Each number is 500 + 50 x the weight over its row's rms, rounded and kept within 0 to 999. Layers, rows and columns count from 0. Numbers have three digits each. The size before them is the row's rms in percent of the matrix's.

# layer 5 MLP up, 2560x640, rms 0.265, rows 2366-2538, columns 160-239
099:501475504527462500552460392471444491483487439535442570538391575554456490571472526597550528525429399467548605482509414460514643493606525577542444404445461523449504466483589478522539525438518497498564482465553448472430563451539596547515450540
092:442513525566567433429500561503476517481459475500454531381449491455574591556564549495400483506545439556566489605464474558570522392495479561531457522447509468466489501543512476423467469471450529469521504460492492446486586523624473535470503453
106:461401449536434498472538632541481471511446453531491541437493395529473398469588420598511454444449446520548573580550531521371534474592434471493570492521528437485521437553514422441420523533508503560475549562462490473509565435518588620501501476
103:514532503471597462450510507510409539569490448511518413453489460489571548499546519455551459482444519420451594453507501559443452453552496461482498559455481469545445513527458448511490481470520583503494502452393515466502488537509448517513514425
097:497421499450536467378507568489574516451448528575482528524472563442539491525530581527522530502499410483479509496528558578498545507546590574435500446430551492485501509542535502453492494453494521510510503507418400563520527541492510522507462476
103:587437492465544513644532526447546536454587490503480504536489517499560490536530527426540499540480508546500527554502573585545553487510495461425604552457530485581516512542576538474583486511457533609497556587436504536407437601544514478440484510
098:475499585438502473507474557481568499586573508584457432464500503515499459465435553561581517478522533474434529566537527429511532499386545499493572504486577506511457534514463449421433546481444517566570458535526540479466563514428401578486510562
096:544426502427499415418562503419522398551559515451484542518497549396544427465427612564509467543467571463453458591557458532495420447363485524485407480517440440545449513483494507419549554509525437442453477557499535495414416570534532473542480465
108:467463494537553580606512606433516423501420487466503449559487507445415560482531457523493463421576492562424439385455515466511520553536412487541438539466547500508438457436540428530571468562511603573471496501469502398444509524515511512491469570
097:426500473429541446532501532516520581454490533532576521548522549589561462500466473492439502574518501396489557463497489614437577454428577453506461518492507446489517591519577600595555547570558439548533522479601330411582492508468454441536398507
100:487435520461563543487510406498437538560484538431489456532506500506523514562544435439527550583555597490480477550482536639550427527490485517570504491517539426544602501490500439510546472507422476434495477471520497477482448445510387484455604476
110:545479496448466424596528503499482470405420449437476492465453509544473520529391529480531490494488545561467480547566497559479498513469607520564518424510475451560487606546466539566379505470542435439521511459612568567635460455355502530445426455
098:515499517477495460550462449594357535541499534586484447511456465500467437438505575509533491482455484521462464513519513524527516493523461523523571486451587510485579486523532554504500447476493578465486493498525525439461593632551521535438511582
095:537566528499477477533497508509507513597517471611558565493573537443539471484540571535479518495427548464473517421481527490526522542531512443536516438432525640460463538462524458553498497511495516458538461483401490468540522481543476554577496500
099:474454444567489522537462573515586464472495539447533577540499430490534575496544353570480496533593511551458437463548534470537531371472516591476533489503505554568505489508464593578472550566514500598566452530465438517554371526559514559519412555
106:573499446520532529514484496523455434417481490595524510459534614523517604347522523469375536461534571476398520411581667405487518539496460487570488537506468528516510487540529522455541437534513452538459436481535505496480475482481499607533529535
105:512455560485491499471508493509432428508478431496479438578527493402501491460559505538494448482538465601478524561443517483535477443514513421471538506523383543490515473524585429494520503466525597438606497507490570579518450512504530505491485540
101:575515510509578518448465517542541411480514397508519450571608437501551458506505466446488471438459515499450395364542578550494405540491449426555527581471431457568466524384506477482526523481540481498545467556592507482528627547494511509522508433
101:596542433460543429487509545602474483489450583473523565608485521551489520442579571562572569452556506412603486544534524578457487352588596495523460625548485444554529452531460505517466541529561509484525495430529458514483546565515493527476389565
097:385544448555432441547494477587482534584520502484512514444393371436511597486582470548491554509520528423542481465554434543572501543538416507585599549557397463530583585426480503517495465498440492543539473474530507495609404514551562425533570498
103:468499468547534519490578505451550542478431503536469355525508486460490476430497434470439394460461482544443519495432452498576532591430456418626508597596592495335477508568475481514475475420444501509547397526478504493518468462513425532575547439
098:508436531478480393446500449471506546545524508432565483543516528414530464507589429446447528459514435472480530501487417481449484571490560490448516484505530507413517505515526448546495493531484451471557500573553451507493500567462474475491493492
098:548486534546502471552359526545495528442499557646533455534430525527559524558524569492543489473426510472553497417594527495471488467509622533474535521548538522528448423519474477498479491504538461446565473550533526521447413502529576549534561469
100:495429569525483516497496489527563543523593533466411502574455497595466551522549525564562500503554528494545541465514434513504423463421534478551563421492495487461403436543470473577506521569527516405552467508537451541444509498493517538529498490
102:465524409476545470536572453463561543558482624516487505583502480556477509463474482521473532366491512481485454503595586543445591406517516505496552472545521500554532462536453467555443509411500482466460488508417532457531486518522480505460474522
103:445474482596479533497468502485530525549498521440526450523518483457543569546477549575504552521594449525395534490470503473494523411591538487461486424542581465512514467485494533519524574644525519592465544594550493507598605410523427438522456587
104:486508533545555535515549619468485470471522466519508462454469499545384552532503467428534466488471483492597498469489479548499447526449605432482506478507571528502444519416592502415454417578553498463439545534451524414514520529491497534522448528
096:509560540416568484505415379571500559456516407554463481467495557573560608487523485560414389480618513530516533516576522502538452504550537514479457510480455539550570400451543612494567550502559575471548416545484578482448544437501422492529423503
101:504597469481470532574531562407523486479501495573479418477604549487488516517502541513459529530448496584489483422483448372481422450556540433530465481514453500486511539571582595464482505468539587556485507499460535515479451518476497469447510532
103:565483488532444506499416495565501445454404499498553425460572507504592534437465472513564499482525556444529584644454508442463480482415421403474515460489417440549445513439496434495469402558461539468609518483565503539505513462429541490501488531
101:514480440524450456627403541501557567511573505493464460485506495483494458550581583453554485567570530558668534600486555557541449461489492509517490538393568532508421439481606496500507534507439438499616416484512509443540496537510469466485493482
101:581522596494491567387528436537489504514587475462511432534525492403532452485484503426496564445477490589538452427441583365524418540535500430553558493497438449564457468445369473611404485474554516581528546617554448522516487410531494428579501470
097:489486540398441562376467499535410480516464630518467471529552494471526473437438519535484423485497592500511497476497507540505549559505502371557471492440445462482490473504614446558452566493553555493472507590593605537468580489495616458357472515
099:510522537513502526525446520477566597525509469520433492469504532415537476507435575475505456546463470431573495458442535446467532509518560550547483531450520526439466481473524565524640547498583492489464435402500575420521463509496502577518483545
098:509551454444650395498434482510468525426504498505451449520500505524537462530505512494496501439554497482412449579498516480448464549545494501499467546432584494436421457419432402571496461534535544526438433508514589460543537540502500485464530525
112:638495447509513498561443513512552485504420510500455478487457480615511431579572515553510549559468503495452529475542545520432562415468496535542521476505486492479435466449553383554537465498559521486557491554489476486377447415468460481486519529
102:431484496530477494443395433445511541549466509467489520577419448514609490522516549460513509544477583356498526418501534449469472491593435484474467506495549493484512541465543466483527501499510512496501446581524437494583529577537441560485572504
099:540485543431460554545505475514442542528484444467437469535505454555450562522585405593504570507646511522559406445464501549530451486517433418483579483473420479408473516612447568424578477586399492493563572456518413602490488550565595485472467565
101:512565523445474468471528544523414493435517496409506551448495493510511495508420540419433503473546503466450435558450517419476497494594520470534556496408387586452459470446466470469568522533546450491483496535367385514511459507488544476465436585
104:478531498529571472528599530483485420502457424583617446467505508574417437552445486551531571515447419520489455563513485509505485511448546510489506440557491519506466471511471430572548537463465520476468605598527412535514548454516487573442443522
099:470518505423467599548481568405552561438512488441497562496434523534593483460522478400526427456477447423496462481495399568438439498500571516478546465532506537466537449449468410564498498480495595528436510468516596423511433513504609417581513516
095:560496541525532563569556475483544476509473508456493550405449523442493508496520506424499435495520552482452480440561521441584494487533450508454505457405437600356478552468460550535493490521535558473486509533477484504488513538466437532463522458
103:514496501495418491474581483490418545543536478581515435390505407471534500530443459401447368398532414579440500410489542466511481437458568497513469481478465499572467565491532549496456531498508508422427488475477521505504458539495555507547503505
108:551452498542434481392504472438522569517479554454476510509400615452482524473466441424553372533424532462362477512467452531536552517522575545551433502490448392559436511559619642486448462541454501538446451491549418572460475515508569482497503489
107:563588554451521509438518591482437501531496455521528458518540524453451554458495548525556499484545443505509458489480430514563468443480519516552455463553473622566439542459505454404499478477500447495509566444471457524639549503454416468553481543
101:542527440532510490574577539513586473522419547538473559612485486543498641464401487484476493509513591516567502507494542547529489537594345508547478522557443537474536546448458538442443515453557493463466567513523515552451483490462547602456442420
097:485559476510544542510495560519504494515505534559477571442457519555416464579434381472452588482520446484431502413461472446434446503512376526533485519489502491568508506453475473530449464473437523506557443451470498516538469448449532501533560472
102:410484551572552528460512504530473426497500545467483560540556510494514407505532504503429462460550471583577461503492435400447529454541469471471439511442476543529436521406469500487584487543511514501492450364450444484549489494593564432553486493
105:467478529589549524470475418498577520442493498451456529514495514540471487531455484468487422540504569464490545605493561602569496546503540506471557417536595549443465494403499467524523441520531455464541455536442376436433550532500537448588514590
100:589522513501517525471481489491492510507515458463515504561493536549493476520515571425486397496451395464542456640571592568502519455444533488581449432466599426399493532467518521553464424472487573516495483489552390526475478482465499494564439409
097:480452435452457473399515469470436497601508501439494493463483506517499459484473501577537433420570416541479456517480486570538436503522571418481453534442547555562508560554481485552481497481487438542500432571538399480466483499540510492413488460
099:459607542455548527472525468497425487575544461513436486536511474522626517451427448513516472486590417505519479469521472488466518520471426591550572553443470514412460520536459387503492468497476528456453585498543502555468471471520604541426444464
104:538531495491537504532411512478379387497580511573419584504450465480543418565501538482418459577502464495502483500401481553505555447520533521528434524429558502493477587430469459554537520432388451507419509487414543541508537572513589568563517498
101:555541491491397481394525491511450405496521481513499482487486389582453550430445437467427461517531520521643512490516438547476460407555588423561494551515440524661498568466524457592549468521557515524493489480479546547552459490484594577490453414
103:600546460491427427613536553473542559519518565477442497493525522497418481611436377436526472524352478542503449554520468486519488502464459522469489517536584458463564520442615499506439519559512473457472491510515575519515485408510453546371474565
108:438498617511429591499564512423548445563485515320467518466545399453433509459426511408516511420552420475478414516497387482500492356501470551477522518529605562465524495488483544526543473509517514501542519448552535517443548510486421485468542519
108:533500414503432544473495489480505377437499446485461528588546505510575458501514412438519534458515552554516523475391398470522469464563436422466510520433471459462555490540595462467544536532444568524512431502432440460524573442446565437498485535
100:509474521446487552468454603632371493494495432447374488560571468478518484356505531495462475489481462397492540521482510536511567468417570448477480528564421491484580488476521456560418586508471464432494493485519658451511441453483501470471500373
102:442474545421517523493539444503541453504517464503539578446450499523501545509489410491511518542599498526451598519537539515524390561517555487480551401485497561424481512549490476593409573564446474427487479433585552555530449505484406633433410588
095:609455545480564511429494576485537421520477506526502554541533444482444478528429413457537528497392494429602562550429509577508500537455478537454504451554502482550467488482485467610543489407518522494553492458477440570528549565581515450489442502
096:444535488387508569587506431452524511455431378419425476559553425548462470575523492542512498558464498523374515524436577518430465473537579448415527480470476500489507515509428587541425488501534509604489565428604462518417503529484533522468446503
103:533537524488537535493414587473459526569530429488491389366493508574474524567495558516517511481424473517515497463505489500574522467526384490506521469498474614521563474501562476503528515502563519496420521497471474476488483408466494434500477584
100:463402481513449375668442508572482549454431511489554549638492390523557485423533469467617569460470555484426537465494490510459497493458464526500508454602538537513543516475465437492607443525459524457511527482534443553522453484437536462498468422
101:527489599534538446376475523443461434556499493525490539568528539508491498592491490428503436459469441374498534558510526529510539493583501511538394535614444499496467494554499549599555533468441554556571524448546640476465445489520438446498515580
104:522570541382515467497469514483447473487604475471450477602517487505536575538465469447569543501427434534481588498472586491519491518446539594435560462507545455470491537454440552515507497508537473534473464447563457542459527446492553489496493540
105:551401591458503549490411496461444519465522546488471528508531479490462473453458467409488500480459545551533414459523424496503576475476495478543466472514512605475436483578589425505583578536509505508479533508494545523532541540469487445593482487
099:412499418514591513494622492559538485577481451567438606511546448504462539598552549520462459496478505515523558590550543515504449465491625446491447550526569531495530527469437457485384492464584559549505426544493514570525546589513475517434486528
107:530491377579461513572521464501433565469451507556484540530505528594526434487521475527474471463566521507510505475496421543562386424450472508553554425481564402567518474444486472606405521428488452476531541458578629471458451489442518475583445536
095:521484457386564499496509549453475527500466553453443507552480544478461476441568552465384538482451505446477489591388519558546507487513425522561590501502542583492477538493429549562507546516441530467462501496512541515486390497499549422503526382
116:491479629448467462497353501523456555492456472595504472576532484551433412588502588467385463477550478465486556503494516539484460493506495506484479501521551523545462444510522503524544505512486517525394516489491486447525489547531507500546454571
100:515579438428512596532462532472462621534545533477440585534544534507574457473506551471546547445452513512527486441500587502528459518537572549639477508595539512441446541417439472533492493519549535500448540513497587491533511526506513588492602473
099:516638411493465541425429494498520493473545497533506535432508525390470484463376501386592508656447499492476558493529485488518394546468457440493440493513451509574546485582518506552441607529482511467510502377479529538536481402473509524502511458
097:458523578594511559592505583509501523481494519442470543478379479444486500607455454443538436520569467471571560571500527606570439483536465564523579509529550455475436530545501529586545561571554502487462599570543429462506518466517382543498441539
105:475476501509514518476460448536480503469561444549515533601416530509475528476445465518498470547486502542440439517530482571511518405518498478496511547440478465383494456533476454476502484527578443570441445621534519444495531424428440479506555451
097:487567498529551507531434480501455466512411574529499500538515488419508476501465519593567492464526567465465543538541461430560472568538481514469518501463476542542509437406537459484461527423498442550408531414455544420517566544547464489441450520
103:480542534446496508563432519572492496493537503581519404499444518480538405476493532387543449399524542576382551428559510438471521539538514523506506518604462383489559524558537494495539495485535482445563555502384534493482406503432546554518425491
095:533438461507535462493581472521527441471531414532517582577441501571404541580517527458464494523519538518477496522459514512454525469507518372488509471570475495553487570450441452460469462442500508472485402572529451592555558530533568577431461485
099:540479587514481567550480454509505486506519467519487477532493448467495384451536618438518480561518524538439446480499541467576457395511444465453455470513494561562407456418536548587399526562534479471462435438478466469504558472496499507564489495
107:537588516471501528550512498520523532538461532427406567417561469443527422548453558438546429439544532572570467471537472454589531501435605479525496418490478532631522433412532485456460416475527477495508442530495510418472506495507457399494550473
100:566567535573490527483519516591458430546470491466597507412496621435467536570436515500499592536473519462491518492535503595473461528516479489477468493554546612488510450552406520567508551466529535633481438575460492478468428506519475444472469471
096:496509457517466517491485490464548468510474517439528508433410446504499552509487595411479520430486508521404429493553466456608498500468446500470450505475370517429521479501554559485505470387538431608466553547499479565503517486546538580509522386
097:504475482489553433440429492458537608540464571508517553525524585516447517480488397422528510528472438548465576493464584518492547466568435533457551561449468515478445494537485540500442542529570434591446471509416590448524368556487503501487497465
102:495513470472506504536432493525510457563585403563460585533522484579423425438504527593553574449452429544496395447408428524447485460530528564593556440508501456507494568472420557524439459502526514501551553613522553556524455435471474493513374424
100:581595501485440507571542536487455575523452506508470558510568434437515499489501492425573535506470538484454470478447479431499573393515468434548503500499468551486581489581551478458513449477421430467442570462477572507536515460523498579600480482
096:467562493525514581539515543547577478445515500594523432583452509517613552477521598502565473497483427430454466488434472465514412506563450494434512465480568473502537423481529516443451470584507576469548479416516540514548513481490472474497571526
102:436520606381517449562420436477549434463438473506617488579551459450573469552570542468536418562524540487448444478347563439478598562567502497525442435452562394518485417443439600474505533431605481503467556568525446484484443540513514462433489510
102:550523521590521526449524478546543474409526542487349487428537434521434454429610568630432477502531455482508474535500427507551558495523593529452510461558573470542479412445554516453568475497422462452474493502417447454488502465506544537471560491
100:454454572600494438481607349495520472441508423492501631513508540541502568445458539542398405515597509510525541486549519439426510474420500455528458520428448464486423507474499444508476552479575447450503529516515501485549623446463533524494552521
101:574457481542467493538505510491524609448494435459508586450542435559550523409482503510384520433529459455516548543471465446526447586479554475434489589427489503472475507441569512481422479508485477479559396408582577555487462509468491519426469519
099:458645430451513547400478570510477435504475527590563411482413500450403465506544511481491525446459359488501526446479482542434526477638507613550503540591549483480454484562406520564451530408452509527512523440381432486523470466495458495554571487
101:503537485502473550565492452472527528544540418511490450546459527482406561496521529518523563456542541583478475561513436465374500512474543493537533548533519459435397505475453570501593522472479548547571514407566452465526509431545463471489493531
104:475480512465500543624511539499516471592536462425489453523395494470529390470467427476476486530533542481479398430447557420478528417468542471478523478576559621460567578560435530540498456538514545537448471438497493583357535521502496520608418488
096:477504500524489473463568565523526425463530473454534592393594534560498442483548512417472482492448457541542482408534531525529449594440488466545545516585539539529440464515500500527554621530586471492579458499461554496504472427562544503507481391
101:490506488441501501558544512441429552466520408494459511516500493454479593498461511503421445497456504546460527510498526427545457522514435463508506522490577557537499461521467475515575459551399522566474443434472512483501534531519490500493355493
103:458490536523481519529559368576489468453563501424442552545577393503524494481486480465531467473416420581475480523512386560514502482525557518560418525543538537478425358456546498404554588488461435519560448511421434478601467534470472482427521482
092:466444441510474492496545562435513477564416582459428503473516524513584562493514468443430481514485544446496443525428501494535474473535550459406499561569486483522567527510452471439535506537463493527480499474408411432506491524495550621558576543
099:565425531555533530494571420434483446448493540534472503533522572484480462405457567569513541443440440514538424524466486490512541502525472509550459598472541496495552573508513400478418470506483442593582533521416474407550532421505463528560566576
098:513467466467533508562411522534492544550508529491428513484561444484620494537416506567539543570446575403439556441516371494507460474466501499492458485483413540487497560484451486588486488433461538476529464478489468504480592547494489527589464558
105:543562402474591463474469559626522531416545498479518503467494556549460527467456501502441508515502506546569491476451497441369523571460542485411534486526547488591427441466536415392498599459466572447511489469439501585449460552430498535454480477
096:487442522490541506528477450489497517590508465505557531505532501444533521558473488462543492475451373471684558529543519462540435516443467532528410458399516444439566530569492490491543459513483465454473515505535601484448546596571479438546440534
095:379556534500565533594471556481511444461519553501460434526425491619457549421494494427478471466498484545551594456452620451425459466492451494521478449575484535479503407405557628437506507591513494420494472574554475626490496521546353543464437524
099:502494393486541471530508524423484382472472541535552450432484484596573601469442591530434541646617502554542592603401556573541476464566521445551443514563505495459532604507512548462547559462606485473455606488542479495479471451529466548494500432
104:476548495514531472524540500377445495561564524458502431508536470595451454521540533486497526444464438497446582470546572490475508539406507532529392545509466558415470490550471581524452492467452473548361541590512569544431553544571439484494470439
104:515372472526551478385484513458434415488499487505553475452416484572499595379511439591445459499485443501559430531439473500509426410479462552556441461483455517513544546439498538510451461509525495566455597456540511448423643539478496480510435501
104:471519468490560517465448464557545463542571467460525562543607538551533554545516476444638452490474526551557509493497569444479515480480506512572461522596487512411460517406532512549543535458468471525452399449485517480542474581479548495518484567
103:350553443471540563509396515499511591469396528527497544483463523399438505467460527437437465511504498414442493521419518416472502479516548524482492503564453552555487506449556535497549445497501503497542405425352559465515389561538413498579590489
095:525496461380482520463423507534509528484515560511519451488530509565437480595515483511487591441476491548490462443513505509636491507539478579500526477486536602442535511411543474602510461525477618580556565463561532480440537556436558396493531437
102:456541498457442460503446583469437504489529469549455477428527585462495492522612460433574461424476551529666519472450464548546428539501533435430526422512413517556564523524432484496479548443529581505513577513421562538460598497565548465590578561
100:592485466498481415453433537529518401477435410451514428565481380524469471461474530434472527491600508502535459509471594475513576554468541497496415548520403472506493501591451495506574433483468532460559514607474475614493398551541603487528559496
094:556489469484460529495467477522562473474573584445557480647482500493468521440524530475492534482514489543474504434440439530464471525381607525540470535475582410475548445574384555468457447478497546515478507497614518527516485550488492422452593508
095:497503427522481474393480469551359442494502473615545502536450499497519501454599413491506537491509459512557505438484597570431593431486554591541442402599491474476530564460448483470536535536549627517523497521488457492555454486434489422452547493
106:526548405435541504459482516475483406466435511558558435441516522494444538540473561509519514500534544450515508546565474525548573428501378462504533443430510491501486564430553460433559485551477548489419567524569499436486479426427448516530496442
101:460480486480558546564495302554462515395613471502421550530476451484499553460512454501486475512478511543511517407491443550558414494524519561493563501529571546531508526450424517445339434467449449525556450598484483491461599420544516471474519606
099:444410547503523538512596585548511472501530545474480460471469496522584444563485541511537566463501458417462501518474409516498488519467537441498526418469505553561363449464510469553470478451516498414598522508499472463488621473410530579529483491
103:539479583562495560454505467455464611492525482456386486371477556447480602432447504513431462424560414408576447537564491461567439474453498501509530488462427514599428571591538460505481503509563438520502536542478542474458513513570560476412525590
099:534468468428458552546545534504395434462498451479531445538493572502443510483503502630513504534492469533470442541399530491476501511520448554443513452523587498478454510493470514540492510479508438554387537540599521443528461513459574525468459483
098:511478515463492579476454523523475475526546496434488508394523466508435429520531486453399468478471547504535426570532546535446549473399552618481508486428523528576571368503477539541488552484500549458434511475451441463417509574539589473556524531
098:501478534565483555513417496536467536416509487500584476424467568552466437460530563491500598557553434516553532533462463518510586513532514522404491488479457504561546582493411398558562527467556629494424480448487407527570508580559461527553455482
098:448477491503501479547549429486417540567498547539511512599524540483470499462456484467520428552613436493534549514471430549476386563537560455488464539457513594536567421515473546557529565551573486431455445527445521386511527405440504502509518578
094:635556524485578482452535534501567552496539467434493590492445573447441463488549547562545520423529395481488503583532452531531437502506561516458501529410530539505545508499529473571532511576608505502422515440472473524493504548549486484510501469
100:512568558519481390508486494416430496446553453468608628576468459469427423480541511440563510564500524503338480485467466481483526540451505474497474497541416511480460519546548542537560492578516413419511529475462382507477508511436441499557541433
097:509506315510471491481431534545462540421465542472513529448568525433435463306431638599500567466521470487509474485491477524493488488576516495483494542450487530512413471361597479515472491436529483538437458485547489520449567481407542609469512414
105:553546470497451537421466438528536577451485485409434568390531594483499536504516492457460533603610513530471488475500540552494500554498486514515472434600419497465486466440464433591503591472478548549456482493384534453508436527470483452493499525
097:556517446503559534564513432428551545536421516485432533510512473573582462519445477446557466504476473479473489555459512553506617506527446464554497564503451512504555483533428484476531523486475498546433578538481553465522468531525415522430545513
099:535443476524506521584498511500470520428527526487448540568459480532542460500546478463548515511575576520557521559449490501524609488418462498564485483471558482389431444444398552497455477571515495476516473459431492535474529472508496461467421536
097:518426397604524577605486568531506654443547491475515520527458508520471432442489536429500461614510529540550597485455357534566530547519478486449483443404532575517447434469489457474499505513444538486405449469498580511497469528463455443448507517
102:457532511431521552527465536462506606613484530505521480511445507478472404499532472530476492463511546559496611536545523496455424452530494443488447373451459379400573512536450573537565572463518479510473463488507509420436506478518516509554459493
106:509541446485554502505477454503442470589590436522494497448519514430514509438517511501462463483501558514546569483482489507585433529431549510560508471443549460541514486518465467551524592501622446495506476584518471548576533513496497535629455470
103:505490506519584586435604476491476492444575463484555489525507564364535443388565442521532465474517469533472494506484626552528554429569483436525503429409476561598494493540548470447391661530497526490506413461459539475605483569500481541549468504
098:423651536574512500468557552490502417572501543569524500597516490452618432451433492522505564447501400503452454499459494464463484584431458479480517498526478563484511394569487475463595691432464434461534487459518504427446473509566429473580488580
094:452539455534509440478520510475529489506501494481439530486507547516537532512564441495436395554539455517531420543673520475393484456520486453502477478331462489611446509393592526522470511518552426491611558441505446520481597397487450478415472571
096:507433590436476498357549493499446486399515473435510437543565503416550525501489473446446565467549575557529511583573509402451448557597566546481429508572431545574443501481552535573527585418598443500521441556486428511537479513530535447558473558
101:458554460471448532420515455458515448498487615488412336527425410433534532541481481462475477519561447529542589466441480475498529446486547499535505503461415524526519397543542500498488492482475500514531502393533447534447512534427600487411523542
096:393462450484482527527476551545517557480587452545407543545472552488498562468506531513551515498493573493535481572524550521561441466548513543472523485490477508487478419566527476532508546416577503528536465543494491540492445443552514524479457527
102:579528562495451441547351481519460467427475517406517425452540546581437529525474409407560410511494506502409593472518489583469553496564405573486435469474517553471422469452561430458482492462524547440470488444533537527549551448466453415459445551
102:510518372523554579400436466564519506486433459544446548446532443379433420526517546520487485467566533539443557523475486499501651555485526499527464468495404605469538602508582523489516537443517463623472530530538457529522475484522499480506496532
098:539595566536567567463526527512510580425534442512540491479469533497510483436494466455502561529527419538584466429382469484442575473527521531506500570557522550438423507408458448499505526561471543603502532496507490526492627548571502536452596546
100:642406482418562548506530373524496564547452510460475446548402478513524471487456620537482438465491466470471453490387474482484618564426530561621525503602450528560513557442491501460556564424395530469626487538541447563502507548515459620468502474
103:537498545508451518447475459415508430508461511469485560451456429520454530345518510417489403568436498519610490484567576490462531507507466447446490485419490507520608423563523478549445473457546567508412511565487551438556501517521427534541447486
106:555539530490457406643502424543501517542457439563478515530378465460542536433587464533427445498499478517529449507477500530498583548522532510414589564472618500488458467476562479531517517573448591535552552449378538464545585523534498479616466609
099:557413489443424466456421528516518574613511475493500507604477521521476538504410449354539477433453459539488494452586497537508479501490506534438532502551418551507573501360418552411447496565578462433536516508569483540496558489512477574505504490
102:475471602428513491542551519494451528475512464514453577430503410422428623559564561449509457475476504475521493513470473470513506611521503403462546528609562533515538426437519447559519470568461448511453470450495468483506511576494541457510507459
101:547485544529549446592467494414440479459527487557556554456442488557574574422434516508546596522472559488422486538435574536518470469503463513515559389626548547504492539552516416513529478455614536515552599505425416499450427458443555410487543439
099:447463503501427526416506460365470531549563504494580513481479568523505400475519506434494446550433430477538522417550513514499517455544386577498403507480567515554487503521505457461565460482489394531502602537488548467471460651462483443484437651
095:411506537529430506440496427544565555508462509510536488497516593502446483439467511528495405452555416501519516531498527441537542484451493440551596497609568500486479514541555415420540490472426520486502410561483595514485454497419496510526587458
090:489503566509491437538517523468406490514458504504423447589458456501466529553544558542493601494557526433498493563508497520457470472472422532585525490593494411531521489555581560460523484450499529511500564526557451542522505555550470401565528506
104:429477422475506450508510386430465606574510485501484590476563422509518426462504504451540530531488578412615516517452504460529463569502463494550577506501610557482526585534558542451519536441483508482429573522468543520560533477483553495480462566
102:467540539507483455420567436525473518544462501556447519438539500475495457522546520485510637460528518502521463532445406469504522449568478536476502454518532592419565477412543517506481545537496416498602540431478495515561557507529496575453501467
100:442462541560515530482537558447612558558498509418609440535521546514464420420468499484519443501348467506546534465541429513527465494444467591587558548561471570372452497546585521543492552551506500486613526448565516547489488524515469484482444407
102:657444521501424485518454415577461466530538515546500508457502509455572557508461487540560493535537592457456566438543621515451504478504561488484516541469472491497554585470492421509563489574564424484602419475455413480530519373494410528479490520
096:465509502484583516454419551559520531498414484449442457522521527511492529460588475616413506478521471572546478553479511562474535484466559492552480464587540560546539552495555349389526513464560546428483455434551390508470467488581483517542463498
098:538463427528565523565555490590553498474513591543552400532533469501507530518467441475538532480431445514484469538452521586529565522570453526400447630514536495500493453465453566433655482616493525461490491536486558423452587509526475482556566443
097:540530539483464512388468465476474436637512522450421456573450577517548538570358466519480547494471472600433531542468437437550502509466445431557538577508493517513467522446553472518538552551527501465506576558464568520514630542514597528579541593
103:493485460458613542537387480437484356471499471493571452604552501429533518461550475391526483593431477450425525529463526547569517496549475433576532358518530464488479556568492553530467506540489456478535421414451467455540509466497432532528492430
103:515531530582508464567477498531500498498543463488513494475445453450477422503518493652535509547525482607503403577516419528588425553520493512506477446519397452507411510494452533459498491521604559534471442456554510417472557530503468477538467597
098:502537417487561541464484433502410470457544534503613496477568628518440626508497499460518475495458407449550522483582491460485444449479482549516464524453506466546459478525342451505457435440527466465589567530479464486432566541558543479518493523
097:440559486563449458538600381460457432425576459445563571396518479546502543499551572442486424482481484486443533428575493517465586531480519568461532438579508490479506549538472494433522516525418474555585520532540527520486497586509527485562572496
098:521477446543584587494494450375436605452563486494495468472470542478496556541543419529525503523519474516433521496553479499474460557484516462510559446472534569571596525472502531513462562527505618439446541498499519519434505489413467417472536483
103:439567501435467481488515454400584496469508489503527471464471547433604428527503502478489506487498379536467499561486458515410463511494546437444463437494525518428514506569520471504466555494426531436457495469468411581513454545435498517461474536
110:534504507458519498530547508457447434533540466537411514514501495534519472533557491467609433528433473469576550486532464533461522474537505539545527523553477524537397500513519470608514527475464499451614480511431607519416415464458478542467505485
099:603476498448531480430459462555543551475556547543421451546462480534542517468418537549547471568530491517536505464548531448506497457503509575514455475501575492514507560532534459495567538595453513399409449570610566575553562453460384479647468611
100:478454454426510546437505565536501391535527532517496413460453534545485455490570398449521460532452591479541526482470504489517516503428470458499492497570570517572563561555485595538404588522507474531490517502510466529499487467564561459521512469
098:438499409542561514500475544489389462589498565483475524451546537509525403540451600521479461545474493454513556394445554540473478538449561452364518502454516526495504507574528533554463480456453455424469482485470556551528457515519522416479520557
105:571476523412573517453558562588493523511426395486531535516495482507475440510467534480467469515467547517513606462527459559568491489470465556502505453581534584525592357603500545495506412494516499475485421424480444493507479508568469447448588495
099:550494514471456446422440522470411525436484535502470484475543424560453503568544564520431479486421440500581526516514531505604517460506498487473498444476519547522526566503552575478500497528513521383532419480362493531514499488549412516493504607
100:545499443567518502493502570399478454497459585529531527483495512406529487570448549486375533404547469486554482553449439449608417547501483580513539488537484495549406474569515413540487560481494514495516412485465464467484470492548549467512518471
097:558482555509517544504559499545553593476501448521501451514526487465480535448621406571560534482510558529582569551462516481465452472484539544491454447427555567472510511511415430483520506606532519529548458532596535570538598527476520426534487455
099:493541448481511522478527500510524520500536471529531438605591486532529469471508473418540613450452528507521459538536428443493494477456588512407464491586586410413589416460538573539554473494542394555546549449666530439476490522467531502519441518
104:516519507521457506490557537542526526614486450512488518486445413399437535509484530508512491465454537481453483563485443530492586466534470459542549507474454544515546548515478476493410534479485488535417506473481610493469576510459474571601448575
102:581557509450441529445445496495445547453571505473555645579540530510478482412418512479491577456453515400468518560439525384560511472472425495529488639449573507561571523500495529518467532591409479587499555562505526498422540565491443417501482563
097:563461465543593461453510550498498509583517459521495400601424452551515508503542544500536488527445471543542487466432483532529528480428425519479546512543518471547484443540506505506505386500502583414554400483557450395591477487478515440431417523
101:517539473549580523497521520527570426562523552506455455506521528491538437476440415559490501538499445550475462435553529510475485472514498554503568481496589525524517539532517516425511472498453547654460458538540451567511427441531532512475493560
099:591520471514574515458550466465420472568500529604450596505567491547612552464573503442553583560474546543564570409516559434505575554510495563428465430587426518541552509477508451465532474423425428487512418464508519428548511507504460445552512504